config.toml
init_std_o = 0.0
optimizer = "cautious_adamw"
weight_decay = 0.14
final_lr_fraction = 0.1
Each number is 128 + 32 x the weight over its row's rms, rounded and kept within 0 to 255. Layers, rows and columns count from 0. Numbers have three digits each. The size before them is the row's rms in percent of the matrix's.

# layer 2 MLP down, 192x768, rms 0.0577, rows 90-123, columns 0-191
099:120099131140127065121121207078155167157130172161092105138203164169154170100131139093130147195117112111109127154088136106123114121107074162053120145132203122055063179039159121173183132181149138158110146150126107123117151141140155140121104099153129163052074129132132124110124079105197136047115074122086129153163095206181086082113088080118089172154163126127106144126124157143103145144119132078092150162064086181145160157086125106108139113096106170109093195116063169079199149168102128120139105135140129115093126143180083112098107104157122084100086200196103122153157088129132121082
096:115120130180157146151163112081082136097166146105153140122099131116129115141127096094152166113134132091191102107132191145129144109139124104116160129117176139111079107136150140127172119152104168121133152123135151103066165078109120123132220071119111168154116147131159155147082146159073079109175086144160097122145104093192138085123142115133180138136135123146123179112057151173110018144121183142102110126162094130104182148147146117152135145045122089121151089112123103110145055072143081136106143162136149133088103156198122124108145119129118183067155072107155087103144106076112161093
091:129086118161133149164122102156161126163070113198117124110127135190146129093109148133109127161141117109152154115140173177150152119068143139064093070113132099120127139117201116131175097109161117181139118134158098163148101115124125163132087176078148155129127137179158116164189145102132114095132123116116149212107060153127204128141123088078125113121104142134095129158198106112144120102122125063143128095122173119116112084090095099065082190083143154156046122106124104179123129125186173100109163108134118180167136162102102113209137154164094098104156129135099132158110129088128115102
102:208163157163141111163168129129112138166109108119117155080175108185136126100115161109109161133155086098087098144101098111086121161053136142126137146126122155062143168164144148117097065145159113117073099132074117118127160133100137106113127158103068132201117145128125132109161147123102069147109141057126121111128141066127150132164195184061135104181078122100146149120158119102151139153148094137184119107149130141105170120083142107090093145136120135147186140175126154147138128079119169083139133145158141161142182165099142076121108154123144100091119097105087166079078149134136123124
103:125077124126099127113150134157151116112133177112119099114118074093107114143136147094094143123171157150094126084174096092116134165173108124142114177109095122095117127131182090141148071082090062113113109156140133127183125101173161118101052132169114083123129148169116130101170075107124144098129117110143139111131098067118124188110156124114100126079083144106078135148142065113096076063082110124079138103116182164151139144085112123124120132154131152167084183117167172074138160159134144122038108072126139106145088105105237127163064114132178135097122103144118165136195089202166149169
099:158059109114101116122105096165156125144151114170131090156125074119114130017141134084116157079162165088133111140146078123132151103113089184090111143096194086077124146100151151147130096146129095121120076138082116141099043111068100135090052167138108131179145137167179057103141208145135153178150156094162160104091067181168144205146086101125051131155122142136099175080171110085128121144130094110103127083145156175139117144119087131172119102118090149185118109089162116144173123124132149103089148132133139101163136124140066084165125166139142111123114131088116131125123118161137158121
090:126197097142205157133147099090117060105076141153102096186106144112107125143144122131128071114148181149108129113121130136138089111111168107072131114125126178164083185127125117141150103120122137119100125112146109132149031146134085145084097072129105137129157123126164154155062135113092119222162139137121106140126101152053143103172146186146159119103051123135101103164130111073144087100103147118074083133142123175100131093153150099090093123141138097132117204144147081093118125104085111129096190048181080118156063158089140139093072130093122153141152094101132198117106078130180147109
097:121137123128083105129180148107032099147199109112129099120094137168156137148122098087126098124103160167083149087099135131116125151177091129195132107199179151144154152135133134119167117124073172141139189113119133132114148115149085065095162092164077130148091158078141089116155117174085168146133151141162053089186125146120123088157136112102139120142152113158162145226153148136116082181120169137111155134118055129116181112180185161160151140085134116146166172092150033092112200097038117102090180167156114103088130111180067128150136109127130130182127097105140143172091135110094146125
097:158185128118066095105170105142142057140098159144089110071177112094085121110121121125120077180170082100135135054080145134166153164141070142150164116127145126058119147117135122149122115156154125155151164122124144076127135129157083141077094106072115076155133134126125150107173102078157162155111167169085150198115078093120119126129124147183127174129141164065116136195121142133150144164077115137151154121180120073117175109115127182066158128118141131169050133098102093147176106094141123128159117115157132138148115092126082133155136146149092130169069088148129156165110140111082083115
098:200130135130101085117190177074132158124135198183166142136075087190056114098110148137109111130128187096066124086151155125107168109116165132076167114127138124090143133136138152114097142108161149103128118110124110139116121143179093093140110163170086134109114097119052123092179127142125175136158132143141113120120143070040132056076145145049124148139107129098131088189158097133153095140157141119084107155209187131136075134148129110160140161087102150147113136181162110150092107144120158148085114138161113136133128137109102166080117158141095077158181137135085158136073132137152154090
099:094114188122085140087159080130142102109169174102109063189107146121196097072170121113121194108122221154083136032158098075117124147158082134124098143147179118117148156190157137147153151155194102128094147128171158076103065178113161138110084111090094137151100149173082147090155133073071115020234203115159174076137131092102177127148105182023143159144121116076114126114106123131081150181129145162170141126114131124044167147127100135142111140076144144138075127144103046155141147117114124120170136156120105113207149140113151126161139147139150161170201157141100152137148110087125084118
094:105176150099083159144129131131114175135156079144089124085135178130118143205104096137155101101097134090135158096130082084128153169127086106119167120142151123148116099082170108171091140145082099168138105181111141165189117112201101115138027175153109127105097147111208184093156156151214135113108129100159104150158091146104037104097161101133126120132090126091100176132117143142118115160112119069117173138124146165109117052128149165054142054122123126159073157098128130175104171119129099154104137088100145100082142100117090089167100147128130164128071105163145125170139136116107122109
086:172131140101140141171094153114137166145108100117116143074109110163141141049147133144163106138184051056096150128153105154209121178082090116164108147091125149112170167107137070143086125153153058123141125116122128055163190138175072087054144134182143108166115150128094097161114123228103108143137157150126129137155143147194139113132108174159135133147097182106067097099109052121130118075141160120121132107145156184119225155088118143114127066123097138101202077172115152149155115120142128145147115154147108125046093077121103139186093099092067132152137136140141073138119134065133114187
108:149097109152138067143151178130140164143204159138152129147101164121103166203122149144120169153135120151138138165142059081176109126126054149077136179153048103061109206106161213129114161125098144157144097188130101115145163095141081135070051137126138137160113124159133070100125172160144143148147112130090123137163075196164111108141128108111097108097097156138103162180146092154093071166091128114128173090166130172079124062152127092132084164109093130175105164130166152085123086118141163165130133130146107132113126110151148150123166149141157084171113069139113139112174134113151146092
104:133087125145092186108092110093153119064114106106147083096186098168110213094144125183132116121080129166184176147199153145127121191173163155179141142172058128119137099128166147139139152139099083132117155186114075124136157135035147048156110112130107153114123138152099167127105168056106148120092093085126158039115146135128145090151189095180087164150152160157102100188088168175121055117125150107177200169123164165069156094108118147109142097086135115113169089152149113176166172080148113153136123167199120135150146126127094108072138149153117149129095104131136165125143153146063113193
094:111038176115120112086147140168140139128182062108142098123127121133119148096050127111133114191107047133128163111209130092172179159094119135060109148198124099159154085108153159125072189154142157133180119123143143123102115097135098090159155094219145109098122152136080159107120166198200116050152147126162116154025132081132124135136129087125113070117179138079121118097095118153174118122117127083117188120168139168093151102126136129140135149207110118125175163108174174148160114133140137120077072070054116108102111136118123129162189112107197138136067123135122078116124152109102133079
096:110061128133134100016175092163128072114097178123160142115118093146235098228154128115136192132132101090152122120063127136135147124111069178100159100156115153107110113116147108075084124121136149171207158138166127126224093164143150128144091137133118177106094189149146106135113167124121171101168094141100114144159069126136106097113112109183084140121065146125103115197086109066083142133132140103105068137123109169156139112203150114108146088101137138157129167114122164147157144135108112110116086068132125071155121139121100164182124124098160136144107145150139092104106148117123100154
105:124099106178115088113126161113145102183152125126122096133122130143075205126137108102156125107080075133133085145096144138144149108094107110111161126053131130149141106142128102120072078158168137132097111093126111137146143174131170146151175166141118114100157162144144142110060057116114116163116134103084149131099143150165125147101133143143123154101096114127093077139154094084133124111155136123144053124110111151131174091086134128053141108100120056084216127128078162168107130084136098166147143117159173156135174190164113122144116143121118175123085113113163120115125149160129098073
097:133120133101097154113116114085116210196107077160090156101136124081107077172117157079075100124146176119121157094208127074144151126112152158134158142089133149129145160136138145109136143132155146121115066124146155126150102153135093114132177152113114174206142174141171123058094112098154165166056146115100138087101166085163149151126114165122064146089135117128141126157172133116153080079146196154134099130122144132085081217084120090133171145126125147123160081133147122155067139138125162139130085108132162131142164101082145137175152097100090111157132129133111142164143145126110163134
091:159164187132127153118096158146104160149139116131133112139141116117080089150192129115150119081145131135109105099095108108125121110095103106058169058150132125145071142087089100145081170139138163128144169150092136128134141105101086103149133113132125119159128149127115138163166088101103224151167095120062102144143121118096094158167157136160039133163101150113091175096144111123103115139167079116112138135139138092164104101106142094170163088119165114064080147056108086090154097143128131154124089083137172117176135098106129095100109134144161103091161136101135199127204079103144162177
099:164138150066150085130117197136099142165088167161110122124157080137099143083116107140156153155151130119129073173142160133175142184095100219082161110096121233065100150143158098068080109155136130152132123161128106115104105124109100136126141121097169153148133165125116190173142104148100182069080166130095082115153106172166137138168039139114124117137149171122127154161132062113059182095096132125093146102166134135099153156090162142148120127136141115126091164096131120187208105102052092168132176117154112109174107131093165115066093133122123131091150091118140145132118159112138131180
099:094103100085200132111176113122111064157078171094139142128219153164127156089166117121140078131125081097109107106064144185095126072127132173101144182107155109122163124121099090143150106129078148085179102133135093064104158108116124162121120167078101096062116152104101072121114107174176077160120063141097121173068094127165131124158109171159106083105145100115101129164098076108096097140149099143124074142070093160127100073156120112112152111146162109157164198166061120122136131140121132130072152082159157174032091131124145137188165167161168149154140209159129108134129123111121129081
091:121104098108126159153155148077151165167153121089073146135198145116176119107151134099092150107100029138148146143068153120089138151081128157146178200110102152111129091165150130113084145115100155123104122114123122175132107155124133135177174097167164186159105114082106115088109124123108146130150130139055139095188120112182150085135130093071090071089133082132080120108138157127099155106114085045147100149145134102188101119110107119071117117118164134134151101116111123110145106156156158142131121111084149145134169110170126122167107124105184117133085097121110129144141146131192138202
099:095089125117111120070164105106110152137126121154157152130123122148110085168095122145118131124128133098125131173095096118128140087113091105160144141121117091092144125155143175105104131119078080125127142096130145151138170140127042225106132077165139118153130099142116093145137163183108141151133149157217114222106166183094124093089130109093195128097170187184146078130148197123175169174147169106141135120144107098082075093096146153095093163081153109163148108071159148119129140131107129088133062155159128139115130124133188094073126092127061115157081179158124142129171165118111168134
101:085138163141121161138128134099108136097131078090109126117103094120110146081150116150133129081117166103085133109144144139069164090115121197190121150130169197029097075139116098130140112156142121155127111145104167111117091154137140107119093156142131133129099084184153144057105089105102115162102137125092131161145086130171151161151138132171139170116121113141125152095114186157109104113152183147122109144147154119118133106149120151092115129178111129095157134146117135085174134094175124149116171189096140182135160112080138109040133202127115138113093096150138116124225096125150103143
101:102144129136123110099117155075152101145135139148096083139203111093095113139211135081146177083112152125093101137136130172158100187176128154135075126156168067124126037082126138138130136118132124132137102126107139113134106061164096167153163107131190076108126121142168156109131121085110078116101096123200135099084122170104110134129132138158154116067088125153169141133107091054144108136074116078164097164113126108187081192102135130109096112180113138160123116116106137085165125075111150126066072104131065060138135090159121182115089108147081116076107120159128112092082125146126131116
094:105170116086083117184126107138096143134106074121148222099102097134101131090158122119164060135139072144127128092157118153180133071069111171071231128126121089140114159186183080079122111148149057132153127130147123117171124064175175084099101126150154106157111117168143129087097088069186193107092098096125099068142098080135144139084147162163169181140165125151149121121116096105185135126179127170129127098135127141139140108133142146102135164163166090137115103114175103163176129157116111084103121130133179137142165152128092127161087108103084139170065124107137147072150121150103118170
097:084110105116210155084145135108048180168074059118116109105063108149150114135137086150147114107136054120176111143111143123096161102103089107120129124075140189140079157129162095100101142144159129141102131150070125164118125194110146135085105185076146089103138119103133147158092110147119095132100131176139044178093149136163123133149085095162110115091140095120163087135141089125171138132131106133147176112115083162214144136081163099155105110114128110147082097123123088100176139127136094144145155113098192087135088146194105119179086138151113154151069120095157103137176129051070074099
095:127169187144120137136111168116129190114127082104109111062142084084094146135084163093113144086097119165084161174180137106096125131088148143127179126179167077134143147167113133151125058093156130117114145129143165084150145131127090086114116146173144111095107147143107072097132122200115111133078114114101154137105104112123140175164108139144181131104150136090115101140129059107191221087106156135175145185152122158125159147098114108114108114150136158110174154196041152037125155124174159155153101108126146174152112113128151138111101164145169095125124135139084121147085187157075129122
109:111152166077147150153067115141151145187117114144111085152097164168111128076077117180115146150104128130099128116141142131145070186109149129120141115188096109114117158143137125148075126144091074120140115090125130131123174102091132097143130191112110183119125133124089104154120162171117145102104111141205123103118192089055150111140117141129125129134122142101106149087096100163120143241052126097062100097141102056130147142143135142164090056111128144170114105154156157142092131147153112152132135129139173142175101133139165138103116084112102135157137159122125195165095129166128099114
096:162080060095115163143178096128112161111135101119198080159112129136144224145117128151127109097113117111091123074143130082102089105146106134131128148173117140120190126096143200129082106124146141087151158143176125142187092171116168109160091127131101065137177111128129128087146161178146091089196172056130121113120102111164116166156095068130177206137125084136174123090113136110172151100099097128113156085148109203070159070076118119110149178155171140122152087123115160156158113132143103076126071164133102140122070134140127128155188183121119146122132055111115092116114144117133100095
102:100135091138141144170126076139127104117129166146175156159122078152174170165174123175150139142150056072146116187178178124099100115066121109139116119136128161202126100218099116071161165125112112130162102120069090094149100112148141176140217129128110135154155110105154131105139080103118100104109134157142148185077112128104189116121160103122127123107176101133120088139105107127122124162128107129146117171147056119138194052099110151165133098116114139153141153112130054186143189097109154092151162138164132167100241106132121105140098111159115148153114127119118046161098127142099062169
090:092132140106098161137114122128136131155115185100118086132212143062149153108080129080126110124087182117066099146053132151133151126133168144110120096169161072108133156099130181162147169121127162128105150134121149135126101151138106110095128077107133140169149139154118121100144091121135111126082118161168116184095144153093122076119071100112195130155113139116125182095136161159141108135186145113165110135174193118181128161142145169132114169128073118166125111137149082123088110069174132100150181118110096143135138133075134108168149187139096130119218121150127099120188149104118080112
100:092130099175170104153130114126174122087077110120180139177148125125197122122151163102111130097125148117145149071148143179109166145120124156102117153128123139099061135151221164157132149118124081083139125085122127149108130184131158123054132126120143131164172081098143200130134105106076136157170161180201147062087092082078136124160110118148144087150092148124206167158167120144044158141087135119176140077125118102163097110095095141124135160123109183171105110188111140161098127137091178126112183119100157126113146124104135157136121133151041057101116138105092096118115125138114112097